python train.py --num_hidden_layers=16 --hidden_size=256 --num_attention_heads=4 --num_key_value_heads=1 --head_dim=64 --intermediate_size=704 --vocab_size=2995 --hidden_act="swiglu" --norm="rmsnorm" --norm_place="pre" --norm_eps=1e-05 --positions="rope" --rope_theta=3940.0 --rope_fraction=1.0 --qk_norm=false --attn_scale=0.125 --bias="none" --tie_word_embeddings=true --parallel_block=false --init="normal" --init_std_qkv=0.0242 --init_std_o=0.0 --init_std_up=0.0242 --init_std_down=0.0 --optimizer="muon_variant" --learning_rate=0.00817 --weight_decay=0.044 --lr_head=0.00626 --max_grad_norm=0.5 --warmup_steps=200 --schedule="wsd" --decay_fraction=0.608 --decay_shape="linear" --final_lr_fraction=0.05 --batch_tokens=131072 --max_seq_len=1024 --doc_mask=true --train_tokens=537400000 --max_steps=4101 --dataset="wikipedia_en"
Each number is 500 + 40 x the weight over its row's rms, rounded and kept within 0 to 999. Layers, rows and columns count from 0. Numbers have three digits each. The size before them is the row's rms in percent of the matrix's.

# layer 4 MLP down, 256x704, rms 0.0267, rows 0-213, columns 448-511
097:504430451475447518568512459454509525543454440463522572545506537482485473512501528555428578513540521554528494454423507547467454520535561453504526518514535557472538540481517451566417466550497455
100:462531500513559417531552518535512468502516494486498524441488487517551518463549518509492459552497445468469546442518468394493511501573466506520474460500485481480478472480498546584474454519571470
098:462551550517516507528482511497503524519509474541547520449481491485446438480507504494520551453464538455516465496535510528530515502539526493500543508557602475525519492485505532519461514511498492
093:521540468470526502510468553486554504441505496509499522519439516468431495542486492494482454485522546467533380437559474495457404537522528482473465514499464537487531536473526509481513541441527472
097:494532537500437432467529516476502525473440525533458548500513551569485551511501501431507520460538498535489451498527452505546493484482559483477480460488541511527445452456460413507605551484436525
095:435473526536536433461502532508574509511470490474499477462504488554574516509453492500551522462518446547440480505497493513545531491439475466443490476607490456511476437459491492597476518487501537
099:379439493485552485482500559460500505517536545424539511494525492515465493501464500479570484490483493509473517468495489515541424547513492541582490538442503548548570475510448524595521494495457523
100:441560517518540510493543516478453498523526544506491460441507576513476542625512447514469491537608507510490474533506492447531540505445471412537528489519526449537490553468545489513544448411484496
095:493580456499517484457505532471503550522529432473530428487480491449539468497542487500479541481479495446500529450445551543595533544519459502471477446446509506493450476490485440484514501525523521
107:500529450476462470612584505481488499509533558478515605425529509505469574514522469480587507530492454494476486564523488515507510457553492449466455475488479551456527526526530521538530442482523435
101:493470553441541532481476512560541459484515532511509458539520485457461496417471536500534541489416577474507486456532534471522576487452541513474432480473450505500602478522549475512480493496472499
104:515515506522544517509528532483498475450522521526583506529509568541469491551401493521516490477470499477479521513519495398490477469456465608517521536545524430504545479518434502513471524544459546
095:533474496446520504499502495541564556486463445441492505484535526492471483487478449504496507466525424499495486462501548436534508441569441524491573487548446529505462582442496481524453495586457536
108:557494516403470442491530557548484562517547502522503460539595534456479557543466536453474531462462498422521481479396484482555498527516509516489527496550486473602451505463502514476521493541509544
101:484534508475548519441461465516566522546483587490576425579469429527469508441465493485533606541471504486483531539474463519557501509471397554524461520465507449487512528509523453532537467490441528
100:468500497532487509496532433520521489465477490459585469470528433472556539561526512457450479587477583463454406488497437460444515487524471544538522429520484469548490462453446498539523547458484544
097:510491466451490478486516546418450520485487472450569490529513508490481443483505488515486483556592518477532573473468480480510540469591507517515542460520486388507453457492463471495558485468533506
098:467387443467533543485532487497498446557568558566547465515420514564476495473505519532493530470482448533558477466428515413462501462486554479515495530571554537498555562518528472512584491471572520
093:428505438480548498531502446542553506525475468543502456457396524422513413521512553465478496452471476484524503472551463504468529514533491510528559525492506495528518547430555554483472473490453494
093:501512529552513558473564502456511507448491453534468507511487570439506514553522517489448539493449518462512445442468457427481495531540546500484490496457577508562511497492599508500427545481482517
098:493493493461597524462462511525510468537481472443439547519543473594446511518512472502585534500488568511498516528491428512509499427487527470535487471534474480484540459494523548516493467468498456
104:501503508494463517448505490484465486582572548481459452480480468431458482503468424481560452525504473472458526523445462467503481554526497451504564477528563509496460505452501512525538527484506512
098:429517473457529440475500538461491458518517470443468488446463526496476504499493513509491476472461550554590496421424486528456588461479526498514547483489527527516539529524461476555510472471444408
100:498509444509548528493498495457445562398492487468487496450501476447454489543441505426498538533456513440458560533429587527510552442431568535450570483531437595486559487491534491462544365470505528
106:482503478534459491508528488491473570537503485487523513538476460524479470542428500420481498467468534470515502503501536567512423509448475451509518525464479513434489516507470465529550499502458512
108:551515526490452471565506498506547532564525485468522523470433477478486539491517538491448546458475443443502490528471547500514525473528510506517517503531509534487465605459498565482524438528529435
094:422522455536545480518495504511517534514489505594529584432502561556488484479481519484415407542454461439460499446481479490510506488455452568507490449558497458553452426514543493503509504447535447
103:498442501516477525553522499484506626493465434540438500560497479570481513591507525505551528485461570519529483474495509514429517479461496461494479514553451403442511534452421424470529527510450546
097:594511452517584439477558565558398534511483479462479481481545531521549469478466495485447460454526547466606495502492538509504547490514514507466543545513509500512514542484485500515462579534604501
146:496483502456471514496488442602498518526500585483494512478491432549466503556547591465474493546448475563484490412458440503493500514456539513470562531534450536461499468562470490525495460508495570
098:473431460398541451485431512506518486437480548487475434456506491575540460494480464467576522426477587474485545487459568484479521528407470509537515579481524478495418517500446406476474505536577528
096:466568499598510450500530567511512408491460471461503545476541493495433475462488492587590492491504511418578615494506458514511451456496533556506553515504518519475517524455466516496503489549464500
096:512492535481440447495469492529526534578567491509550482523478490472436487456460487473520439489510504500569459498482555542557431471520537564557455538413572517543481484489525534483520567554567514
101:460499512495518487559495491554512515444505451512551489448522471525573484482456464483494463478480462534498518560556515492516475497477485519537554487493505568506563567517522509510444531571490506
099:407506513493496556577497498542505502503512446501528474561563534455476521527475525531558510530523545533556553523538557495416544511488548494530531431459488476489445482454504549534531492544513477
098:545544474453436605488543479484479520476541471535521526567517478448560448435455424517525481480496502493499496555518507475548520511469488499536562509462494480460479483507622483468445573488507507
096:474452487461550525462436504518470421499452557459439447584427513499500556450501500513451451532480448514473516478458501484501471497521542482460504489561512523468492503461500535604499504508480532
099:567443422430465548521526507487493551482501518557475573534524503424482494505504517491485518490524496509440554551548506534438472464433472500449465484555464487503538530608518514520533463503444605
096:496535469487551478437519466542554458436488543494554482545482523530429498464524505476476561471513477509510504508496496486534458502469516563462475608533540390487495488381452532517474482484533542
101:444519453487479454562539455474469537457453512529536443562493547469415534457489482515449508517624509498578551539478484543493594445479532553513469451526521459473507466568522543434537452496438572
096:525495541514463460515481439466586566540574557463470481554482464432469504560588527512490562443499515512518455500509444484569535444483447470452485509497525493519439477541537484524459439451537585
095:509490511485462534480551508492520481517494413558515486536436450494447471525514506414434458474525563551525487455472515576468475556502456484443475541549585434510510421507511542523493549521487499
101:450511451491477432546485490485441517499547483538557515469504537477525475503478527538482540545525479504510545492502470526485610475539542484538505494526489506479528521492498500468492534477473443
101:382473533492507463467486461548505564441455515425535530520408419503516541488502454522437474534513469488501454505493582500487435495481466483491467489405412490565575507456512525560506537464485495
101:526511513511466476529493528474432519403488515450509511457545488505461550544495502484422497532521491532483473554546428533528464476588486462516509457520508530498450477487427449476499503522511510
099:492531476475427511509466475508514438497483468529536551567475549521412542514566498490505471476493533535490464487492508513502509572531538465530518556501439482510476482518495511545514540477459505
106:545477469511540516481557461500477449472456500498496529441489464495553569488467475427506444508534496481513475418497442515537489508527572504516610498454533513521480545541581543528476510565471458
102:475452506495491463431479503514492408558474527534489475474517523447505445462487498558505431563498545550440493527500525509460610564538526526509488515546518435438480433521497460434545562553471480
094:482509467464581591533459479530518416477497478495467531478540470473502631474521548455482444528512511512568461496501546461475456475493514513461488472465534481518387460522522530500531494472412515
101:504452446520496525404486534448446494498530436552522435547504450438579494428544517475554464498526491557474520487473502489465515517460426529548480517449501471456549473546545510539502506486509516
102:447553551512486501532463533542434524428478429504517507475453412498515489486486507484520520484551451506500484501575515594541529504494437421481507527535520490571482477495476503518419497580531459
104:490488493458506488482490536595557423477500508463535498557565494474500502463491543567448509475539505463527464529444606473399565502464517517499487501507427486497501494517450515523541500440550525
101:515512519563550532535555520500530450536511456527542412489478440478558519493517434496442529519484503516434475540523528496474498574455461505477510512486488497516541526515513473455511460455461426
099:493451504538505485423456543525529514528537462477534472499483477493484450501544565486442474484497528494553477456547492548514517537461475430530520466529503553462514493533588504541531411500425493
098:516461569509482494491473445530523541455498506491459542514524549492467505474377596607467489470496586496500446518492488526463576551419480512530473496500553415476500523516442437483479514446478411
096:486510459540593507512497456493494522587453482559539386439467531534495464534524482489472566508446521536527539445481497534494517555508506511467525470519475560449536474424519507528511412562527461
099:531631562427479520422468513498506534473520538427578475545490533533478514468471541377473493531441535608461481550551588550489474522488537533482553534442527568480523452511548465508497448475404503
104:517508491492446465426479519530491421574550465501369445430447506440588533515571439481525483512494472496513499520502551522483457541494442467418431539536518430466477473473484488485472491537482530
113:535582541556550450530469525573508524560494496560458490507426481492495471507533530392501490506519487518506551449463473540585480487520521508479461527558452523383503488504447579558500503520573485
099:538531567538486518500439525508530491548532523530541493493514530570436523563514496505518551563504398502455562517515351562473511498460490487446447505499536568462546487502470493438479546557503535
100:487444434499511458379523464477456511550503462477527513408549535520457517460486485492541471451488545545500489504501508492476554550487471488472526461499536475545482408567479519518480552499438484
104:532420480512495608511544512503502467538542546443496468485527477591546531493498515514505477505492565509474543572564532471540498576531497493455493593523509569552492505524511491423450546524515454
093:511503528473486475536571525507469447501461533536594564461470503501461495470546449512540462499453500510528507519495441463482548560423516505397512539507513458485463541475501512482447492568489493
098:479541460538483444439452517508530470488450518571458503515512534469423538457547489461434470488465519515472507561530527514465476474523462447479546473454481496510492489413548449571480450493538539
098:444565448484456472585540481474528554486475479496521457476541498542436489447385460498548466482480464567410495451503471500468489509557566475466510448512489553492485485471492527495457461439456516
103:472514543546505519467491455485565434478529499561573512513486445506420459437489542475517520449480527508538497470441494453441530508504521489506542469528503408422496516539512479482499492501530527
099:512459466551465504459473534546493502481460553580466517505499519485498480485462552518603495523458481486545462518540483466518466549520411469465492578433472422558559491481430565532480521498584474
106:554434543518459543513453523502491499399495481493516543500507414515501599480480618552515481480516471492517490509507496486518459508475435574642521495435484505480476467519475428461494523551526499
100:470565491464477522511522493486495601477558531486498441466476541463459470521542563503522524471457508484562484528500520506495556492509533467503459547547488482523450451473447463522508461477491384
103:534545510524518473516438503490462499538530474564498457439511510517483438516458514452540522505467488518464529544549497480508436470549510483492514527424493580534431516505466492495540478506550501
098:502470447481616466485447497463493583494519439454517484419521522555499512504509548454471491495602505571584467490593454560510480511461454520536562453525499447478544513476434472469496479577482504
101:480524614458486425517529468440530456443501568535493530479502541509500498510498484494476512499495518451532538549426487435508441513476491458509522556523443499520531441499473502543509516463486502
089:551475454508376541475555543447491524537426517516530461536474485535465473514513483479568509412478463485506524535542536527476451439453428602505486536507496438490516518578499537539488485574457458
098:484488470494455454462454452517522481497572445588558523506450546495505535455520533492505542524439484479470519465480488506444502516455528531600469459511504473499554467518431491479449469469549603
094:468600519492468486490505522511586610510587424471489474549487549513476523544509469472549568528487497494457517511483530466463510457531527464453559510478462528499543479538481509461452486557506487
101:504490582551530536414469474522499436482454478527443507412474444487480459518563485445507414511509458525511536477558380472580475456489547533518546503569481531454432486465535446483471440511565509
097:571543448503544522564527476488531453591520433473508542611458540441458444490513393462583463551531509511502515570466494510463459437523551523454547451438406431539492465493514526596530482534492553
099:460525486509499462490466445477523496541475483455613436444456467503478494587469462467457452455547509553463521481486471572481498538504465515532477495526502480515510462482476517389518435462492485
096:512504479485476459500519418505470521519465525478526482565582539453494468506523552460459513506455499541465492532477489534504504485496550511483528544494493492509529535524535472528455485496450495
098:490481468527449493511457450430437510586495503494524543485483514496567474507496450541546459528451524511554496529580476542529499545530461510488477510500546501495519477469458538493479464502435499
109:508496487509494515534498537533530508492506597422529518540407443435520533499483492528532544494466467518512547484447487436568504495566508535559485500453464446472498516492486524464473533491507557
103:553564426524481522444510532527524543563521443458468550508394576517495480504395509566512513501475452471487501488445475502501512494487485481466536484438464486512526519444481520486555503437504420
101:574491500543497456515445486610519472462515506473534496459442512482477459498474472539532448479556521507469584521446502446555558512549485490503504457466470546575416403524542460515511593455464482
098:483489503439492490475554443473526503502482523498544500449492519503515468485511453507429518480520484468523531455419445494468576499551475490569453495461533404528483491553497436456443498524511489
099:457520489524463514555470476475453463444491578523582494499465511479470562490480600553448499516462459439451519475537504500504497538465543478539531466444544475487450595460512555522502483577477520
103:502589559457530467483542402526492526518572522451479483495488537495454483501466522430569501466423510617437475471545498492496513482497426453376538545415527481575436442549476400548551527511468586
097:448476473512485518521492419502481500495535549489455404510469474490566522507545533541524505469479507475502519430531504479463523545453474585505472566528474487465518460622439468484555533481497504
097:443510436551486510563454470449478416458506481526452568469526492591469499475539467470431500456462513500442533491502498551492466482531494537494488521479493394443485511499493474533530513479521522
100:512514509455501514554485512528477484490466541456547428519520530444471514482479514565485475523511454484491467461506453489422570513506499459442532517483482487478503524489470539460505545478475550
100:543448565544526537497502465542466413473469493507456501471517497462538477545470528480542540489500567461502549475506537518501503523421480493475523527601482421534448476499490576533460461504505480
097:479424527594467482526477479516529473469436531538535485423404560489457448465586493477540529539561501443538509572524583519576451492480504525497487441492529513447515456576476475505512439558542468
099:492441479471489469519533550477464502528456573496557512548485483562514475449538523542563463423524452451467568571466505481484445492509478453511512556505521467487455566564484490548412473492498552
106:491505484460503518470500506459479576511516478395513540513500545500539502446487475568516434498533505400463542500434495455513505501482573511522544560567574492546615457500530485535517520523485538
099:539475469476465548488542559508542433495517499514520500564452513515519544455506526553532516476529482437482483500466501486526516504468487517502505494528488530413514520576541514484488479475572480
104:543499426521415557578517455443530440557492506436527470565484430463575499511452519561554525503425500509500473562549500529539504502526509499458457464508494550458491499551507516537544481490504497
096:508471573489511477604486509494495483521472567516495442556529474495506501478521523473485486482459505485464525467503476497450559519546519466491461488491477505433483539533521438485537553438418519
100:484538450540576489480525471442462548498545487409476456528527489461544521500535466477542478491427526547503468481488502526522465553497518539491533480520468529536480490472558488392448497574495489
097:524544501544518520470582571449473466482501434563506502513476524542475480532443496490479521467394525488470491487488546501488519453535469500540476505418508528478527535520542514512534484543475499
100:452486542615594522513416510447495483492503553462591516516466558510518472507521393410468512417452473478476502391478478582525498459496531446537448521573463494536510462492534553526534490511492432
092:553552506546512489520461510556478493601512451479547545533515494463549487502514428471487539580421515509511479501548402531551529481508550437542468507466432482471532516476502447473465492464541512
101:474499512483532463438465487462512501469446462476546410455532479525494477490487501506443503553489392531525475513472501501530561502538460502473487496535568516486506505547475530520564502473428464
103:512533474475509516492511372560457474510511537520526527516479571480488548537474469501552505513455489460588502458543534484491481453495543486466503585560519559518484487547532536500544426521521551
096:470508467531497507537459497562444508504569488513543456527491560498444519522418512469599467544533418593508532459519592510512533535516543440531524488537495529483528407505498531516524530513504461
100:514519468477541507575456509486493512464505491550545487465465523538544508490490492524496528507566534456555488535490554583420552502531450521471521496417486525521505459497490469495410464457477514
097:555504526502523489503427509516575566472571488543505548503474544537539486420495478535553555459589452512492445432466520432503498470532465512497525513501606402484504486488504469534488560564488482
103:474501533509517538485540512508500531543450502461558486491499466526502512518452505575498492479462498501489567429574512473521535464529522523448522489510602570478482513472508437404469441504524522
104:546447533525548433501481511534492447522460524540446523476523481455483488539504500425577468497514494479514488519476461502607445540537538558464538484408456487479461504448481502449458492510532439
105:550485538485481527537547485543559573544535480530438448517551475508500489420496460490508484483504495555500550550479509480491391534499519526515432498504562561486514476502532513491518499535455475
111:529511483425463440544500497438404505505518503525553560427543446478472500482507488559525489501528464441523479503495457504532430476447560541498488510494494468586449456485565470551432507507427483
100:540519423499474577507510496605574439460598531487559517526461546508487487502451526449461467481492435504531425472559542543469451467449548573525478469596522504434491617481501582439516455511504493
095:506486495511448519556559568434556508524509457512408487500576471523586504506532495441512521471470535492511542451478558535512433618491557501481551532459513453510566501523501526534400472560533452
101:504475500542557542539473522500521521542618569519482502507532549474451508450461461450423420490528482546549510549492577490552438543501498533504487441499520476528516516530538484490513452404499507
102:432581529452472530467510434478555548460449410428436422411438508514482464433521497475470502478559492572390418507525499513477540515505505524556455508471540545524501560489557434502506506444550514
101:505485536443490500495479505472496529493509460536516505513511511474507480455490463453498423531461547502462480448540524452500448566504537566460471426503471545477506438473508504485472490553459498
095:540456514510483474440510541485564459529452496480485423538462484529507472528548550470481600563582457459478549436504447541485553473514506506503454480455542466518532452545512549488465454456475504
094:521573502571543562461483507535531543546486452567463472465518547484520514495502533535529447501553545561512546427536543482484501529568495469561503494449502393500496480563466521498499491471608500
093:486428436527452558497490559509418503469553528467576504436486514484447485547566437526561421400555469496481461486470553458432526463479511490476498366477479432520497541546478487456527516552593481
104:556518559433487527542559520471575492541573464550521563599518571529563449447520568487542542552436555471504586480494413533498437499470444554524497583565519509505518471521548476523488499526438567
098:445527478582539505522507586470510493536553535538466479539524504432511469514488469495484495522438450477540521538447459518465576564462404536471515475512478471487466507544470614471523525473518449
099:452507537452481528504496510519441461464477489495525443491502489515519500455473508509529499443529520463495488515541484500460513500504530518537426379503563511498456425554475514527462528503509525
103:510462472472516591540537519486539444540584509471482517516405484514464538459523425570519436469497476492498494474544480568447509568514487527403509462528543465568409527488506556495414492437515466
103:470466525519474495581536526562537548520463533482506549503457501562505515531555510515460539473441423551507432568532483458506581474471507468483554588485507544488502515452537506466485521491488510
096:482505441493539582479481500503498509457506398439564568452458511518561510496439482509486551557499495521593500547513529448588434570514491507558442424493479501439472531470539518516516468489380525
113:531490501541477559530541446403498543462513448487563483468555519475480531487535466498487453454479518521497607521490529557488556473407490554477547475468520534512524612515587420445623524493509524
092:520513471543540519492471513499507482443456497458515525488559583475469394523580401546491518490516500512495581514563470518393561490448528496518524438499446489507452576436501513483627497550502488
094:461517473465547463565490520564467590495520511456440462459475509484476537414485494548544525463526564487389536435522519535521500512375536507510524516504471514495492511476559520603552513565468463
099:478445500545452491505439539556487455489498493437448568439468524472611464517562537473503499461507425534579450535529523508549560493496550497541527486550508509485444484605462522483516498491467496
114:490465540519541591454586433526448472555486448564591468449512421421522572413486546463501513547494501486512524501488529492484523488476502585514542512484471494474449453500496497496499458508480485
097:506554475529460551461601477527510453552504489521495571484562514568472565440526408409529420478474414516467463497584586571530489533475537480488573461485495491503499481508532432526473506559459448
105:517496492471453521483529504494504482531487569528512441511533497480478510529455504557433467528556498485484557483483447461527462435558511566529535476569466452502533582488492506528483464487536533
095:445436543504526483454582442457508578407488521620463521460509492542480621550528481568492547475505548493431535426464461488485523487466517569521488469518511494444530513522532500547528549485539467
098:519523525465562550542495476506566479497522502493517500478489451469397434552570498536492478473504452538507504519521506490448512504507516493496508554442530461450562549474510493481493580493532525
094:475548511422515483464527446516478508462497539426515471522458543472495503508440556486506485574465514431527548483506492482554498473510473542452462531465481593520511492484543594493539490449495447
102:481477413539454571514512414486536467570499510492503470541456508541466486548446520473585486443508502473428551470408450455528452557495555513520460575427389516428562527454514497502433497534565516
100:503494518493553464463493524436499491480508550538516536543514530504434551533537485470470481561448484516475468482489551478493491504499493508510425492446531466543468436453447466458488574595538494
095:367413531455508518524520519486544479477535503507489501402512498488479479514497570508516499406537488495515590485501447505521573519471468547487538487518480506574499411473462550503497443535511493
102:578498476457492573534539492524481521519491571579454498454608478496595448504458505555523522510468501489505460477472585490508416494516548507461484564536513496562562456375470523516519490437576471
098:501516487550421463512512441477511542522502519553522506496494496484532589485550445621533470504515552532494505473535524455578465562468477473489516522482478573484522496540551455566531464524477529
100:524501491514487501523472507546516510471541485469475492451506556478466485515444560441596480558524534442521553534488555458407496487451459496534523504565453549484504527516459523560597508553471479
096:447416477542506529476623463498489561456424563514484572465498514512505519498515493524500384483500469542555497518410566474546483395520604487514515477546497489523402424484440499535538452471527522
096:523528443506462595488504386501403514457451440517433520547531521532575562520474540492478453546491437494576510436555476535447553505497574500479457579512486493465583450492437488492534523507567451
101:518516491523560560574466511532541451558514474467511502482492456502443519499497444497485453470520415569598495510507547566493493507426609516483628545567505513491463487477529533454509480448518491
102:523558487498483456433443549521448473513496505482502535495532548532468409526521466445497522535469499490501552574479457541490491536500504528554506471449528450487450461513550461505493453435499555
098:482513432521492467448490469488558407511551522509513497497562507533528510495491448452536441522535437487609438451483560529470536552525496520530498440492534454516544444417476554515532498498471607
095:472489512515519473489465471511553539530536511501610493519433463546491542551507574481452527537508582552462496562483558546443490470513469475560496519489531513575535535453494524440456516532493527
103:385487461528512427495565531458584535475487451508497524543573460515533463487534487534489420480505498464460542512531533500531515450468502451460548598485499425522447504488424471472470505566535498
103:555375438516550489497487539450456556529514453525453564544512499446486498526528441546479451544503533535488506486487460460423531554471465514506513549539493517518526481459495462500463425545539438
093:517536492521496511470488540534521380465492444505485508482569452497456456519460509480536492523500496502439512515433501498452495514483520436461468450458510540523436510500577523474505451515536512
098:546527476446570476594490562492530474517480535506490568458510461621479511520446497454481576477560510478513495542548515531506420555509503530569438505510494497516544429454469517472486506477479509
099:477491533481624440509516528516455579531414512432489476484507478514511504471517532531551487474548486495477486487466518515558506491521538517461533522421466482519508465462426477480504452471555494
099:555559546531573533446481504561485494536463542452505526530451478506551494503493482560472513451502507581479505566596516532439575521504470500477492444578541497437528495526484501516495482481505472
100:588503507467499508558533493481556578448530455434463472508508578521511485431469490528509527505508541449425513476518572501484412513477457496598525505542529481546511507495542454488572547499462502
100:492510434551477492523483460529543490543411453490585510490513452624456516549550502541531481536466492569507504505507477465453416449489439459453544425487558530503475513573554534492506540441525486
096:527436465544499515502455498470493453507491517494520515496514530531571510528507527527485486561451441447474545493569545447477529502538487411510506520485421534477491582508544504500492496521504567
102:468441503528481439536466478472452458530500511499511483551471551473483545576486518500496469565550467490485443528572511526532507524496512550505521458503531475458529538522644523528431517500545444
104:465474482446475563557423435564561537428534531431430523509499486482502511539521460432500456545540438461451516511486465561494462421429508532526509476494472395481583420437529550448530567530451497
101:483546528523478490482502546494530483443543509467512470510503515478583511515527525492469507533513617533564480478538484399479475446501517530489533516480422450455485590533512553476501537474499528
092:507469509419494548428560548524479543468447495473507472462486488469441560496478468469512454495509583470442489477509483496513503519512475474518509558511478510387521491540529474498576528485498467
100:495498490537510459512426480562492498462468462431467540490512484514483492484511492579469489417481469501444581503468541469521499476517501511630516469479527521545533499490512531515498530429466484
106:510470526531405420492576515468526451488552438482511476455501517540485484509494534439540513485544502535426462548434455501502497497498545470507491547565423481444484536504517436430522422466501509
101:468523569561575441556490499489500577518464483477547504541512522477475549474504584499525528461444516531456455593526457487485487484453462508471447527491536464497481570481566480497423528499484512
094:494540478427547558477542453502529491578489468515526486530440523559526454403447518527396507495495534445508500482518542485579471500514503469513460489466538527507455471527494486473505485455506551
102:507475528487478506495566519486513457485492424533515455489485491495530514513489557508557494492508413464483405515517564511511408454427533495501468520523518468553467502511502441475513538490488480
099:470490486520495603490454571490453479465524513564479430456517566442489539467518484463477507538545509476505451454543496494483511482472413497501508552481464475563534445522517516543509443564545517
104:494454482494535430509451517498546517457534512541493439468510523534390449485460485491533410477537444533455534446522483594528488475504532553462478448547406502476499500434508515581484444507471429
095:557517401494462548502539444475519497527500523502468414496512516414480513496421573439471497554512494561476534545447556487481499517457510505360486464503504461492457538466516516472500508481437477
105:534563493517574441528467503501523524423543535505540457484472532547467471484465518556532468507481550543485556605458508436495512483557431436513519523466492440503411415555492496540417476518513515
100:496513469558466490476540511506566500405486502469480433545487433471478539417478525504531485503435456470561467521529521557559503481516581491517598464517421586502533509487471488524494493532472493
117:548502443463487515462460534523483501506480488560509484539521507533480496535541531548415442512485468549499436495437497481507550492522493450472459519492452435393505452459518474541491546593520432
091:549526459492570508496518488490465433476534522480540469419469539500560452448437514538543472505488439506474525463540474511532549474512554504530501482485451550489518479442491499478473470498504594
102:490565399463508490484471516533521472495473455536404485479489486484456533491591484492540456489512554527533450527595470486556499510461477512484475506481510502473514429468504446506533472524542502
098:438520524527455514522501474508502491518488493467526500432503507470503524518449472484464516561510592467464557475503500488506513451441509492444501571528537533550518540518504508539481510499490525
105:508478424493496467459535446483535618553548543460442495521464415493468483492586567430464485472484458558480485512542489499410543468479494496437513502575568524512588423444481463454513544478508431
100:472522482403494511518369520504449485449479485563412479449530472514495561533486447519505411493472474533516527454572524416490516486559420442561498519441503536526511519598526485519457571523551465
105:457426548484485544531510488581469472469462502396468514531536480444506487529552553507460571420518542519544445532531461519449466499472506520450496555562504496552490518480459451428471506483538548
097:499430406510403473553499481542528470520592448485537397486530493486487471461589543509503481541490534441486510488459514440456450456441494466466553508462507558511508527474542526482490415460451527
098:539492542506509576522504506512423512531541523465533441462506489535406550492488504566499447458540507497551524449433523459492471498509585560490504535498532453531531494479527531468442529496468436
095:584500543505470517473514477519488523461489568469486502570461537469555523518531505457478505493580482486342524488517474469526481535520580467449576521502520514421555506462472526546467523464498465
100:547490483487515505500591458517488495518436500465517460516514534460575513474420438575517491516505570514481549569508473551465520469562513497472491552521561490516510554478510494542550511514504552
103:512475477553434517514493503486524412502509510522490498577499436538518593490493479523486460500475513533481512465479475477406532520451549558503429465475510433455440443511550504500507470588479507
098:501463448462546516542531458439528526491479429598484463535478495532566525539506472486493494481542483470538443461499502499477489533451505454494548530530506478523551488476452524558481466518525428
104:492514513511517470454443486490483432530465518403465403558488445437541550551503481533542445477524499556483460496450489477512550477472522451535431474506469559486492581603530503556485504516464529
099:467558531458444569521490518508475534535502471520441485543575507435585465582534470552476554465562460487538507517509540495570511522516509403538603509506476504473447512493466477515558513478524526
100:486497504588465514459428507473493510493505546537502534490518511555517505440479573495540555532542549555531442492415525496569483521539461600462589512582455524432492461555501507515493496491492511
098:466435470448472504588540493514461498467449535553487507530390496462559493486582458561471555487525499481522438460492429514532513548466548435582471458530471496480523580512454566513511465463527481
102:489423500552516554430513547479470465544532468544497464504508480476526524525539533569462443473500425494512607508606575443474487479507519500539560567454505465461583562499525496542439546518535559
096:449449476555498468540473410533509515455541480472468529512475474460559512518438547527486518539560452524490504606509506487430476474482548453537555575501495510456471498492461512516506550454423470
097:517560440553504449554430491408434430585516512528507472539472482468543495521487535457519459572457523527459471475491475507511476444502532404543523496469479506462441499514491464551497540488514482
098:513522474541446426493555521484406541609540435481447436434529466502532434473410452505530484467471509507459556489455546544507526513412503509521490513459448449501576535501439464501532528486450489
099:432463495517502516522485449457428519480545492456481471477542479435480511507473387527477528546482501508492563479473526440559535508533496496545505430481449473500530508418514479490456415499406519
097:569535490514502459562420449470448503464409480482571528574550467491525452511468518537511432534518555587504496473489466516530495390536569523404469512471555498507520503589495577489490489473516532
098:448469509452529485558460487544469463527487487502501480490482507429448497492507462501522482562439511562545515543433518457461398465542508488550554476525497517464493488490489488569517553488464408
100:544499538487505523442466586446535442513446566526470524470526527580509484548450517451504520518539523497492476519550552533499572544469398440524459468500519495480528569448554539563507556471530562
096:545503474599574539417484503514565489479489499416529527485496523532499489546518524429472478436506447480460539493460507510484494502428466523529454533510590525472443487527547496469480525465459503
103:503512508503518550495514520492496536571498537492437523534508511430480426539477489493469549499486521554499511509441557578528541464499524529534423445456480471457498567562502503490558525476465504
111:534524469510481491505408512515508532415478530481484439459533605476558468506576508483492526436487440530474512473559547529470485506537509485488492489464517501566500491571460514531563503481487520
097:460518487438501513464513619553438539499533433540515542514476460569475575485487479476528528556474517520496522521473503455524499460589517414427553421502533487436539448517528487490503491487445546
097:492558499403492491449519531471474462482536516511470471473509510537461385495426554451493523525412551475471425525537454455531502535504477474496498495423463519487481482510568612514473515507539506
099:473479502536559437497538560483412516509442526470578509442483481476533436542554498495568524452497515506440491503483497592484504479469554464492522453511483477486516527528532494539492489484517486
098:537548486471518470514508515469557542459479519536506581541543465504492542595528497497481481571511456508526424519510465417542498499492473532544501496459557450477470496437496533505440504438532512
100:480502530548487575529503436528541482571550513466504410476379496510468466498457458492489491483536537554523441454533486515464446438457467543475431451499423501558536480452511476490527467511466474
096:475477512472414493586442462483500536499515462482529495455512468541491588492492445526477505535551494516531476524524522471506526427489492536507542532466495498535441481448443474542448567493531502
100:517525489584535463470487458438491513481532495502472439541572560511492464533403521598453497459426510484524509543529412521503464524556496436537487431593509504465440480508505515520567508498526468
101:488485482500439464461497460506455507540410483470512571459392488454504427520529511499584503485577509490469400491545484543553467493529559476504474518521486516509437538445545452433518516473516425
100:512524448441505562530544488590480541496423512496501408451490523485467552521504510468598489469469446462442472630522498521403493501504563542459525552451522503486491449518495474459549581528530535
098:472472594493481547552509489527462496452440429505507481509501520501495493530463516507495393478540436511457511520483485502474493407514470583516478477508486528485566485558467573494561459523499438
098:487566437461417460458498478543494502492552413495492494508574539438471472491575511480528505525521530599545502562528494492503529486534445478552465506483537446471551498544445480432527458454515440
099:561555465504584464498504532451485466493546484494476544524477525457559499500501468540513512521550523472522515481498424500475482517510504417462526505439498499466539468509484513459552463401556454
103:482520522431460469558446467466485545482535551558464530509494470510566477479492505543579523434425498467506465506479478440484513481498542469431461493494460488489453419504481646449500471446553493
105:489497482484467541499536458616556527483495480483505560534567520467584527596471506492545502500473524501540468531497544412488499514434492554498577522506583522478498535522491506528500526480461537
095:550570532541577520465551482532472474562548530529466523461525456480515461531519521580489482490418515520528467542474460488493525559562505464498467523507460529555526513493500436433587533511492441
097:507531511501492524606524478512552555470497427495508416447472428498475499367480479492470452535503428465498495465482497555460497504526461551471454496486492462437486524474463478467533473510530502
109:504443471467500505521478501513505499500522490498482534461479459521524519462526462445503509516495470512511543480533554545509540529495526594546426448519408485571490558484520542550477516486517446
101:524443452451542500460532465494468505554532547489468416519468505534517457470497477452507519524467476418464553481461480476472455527530421512476555471513544544559503444481465537511506579441491535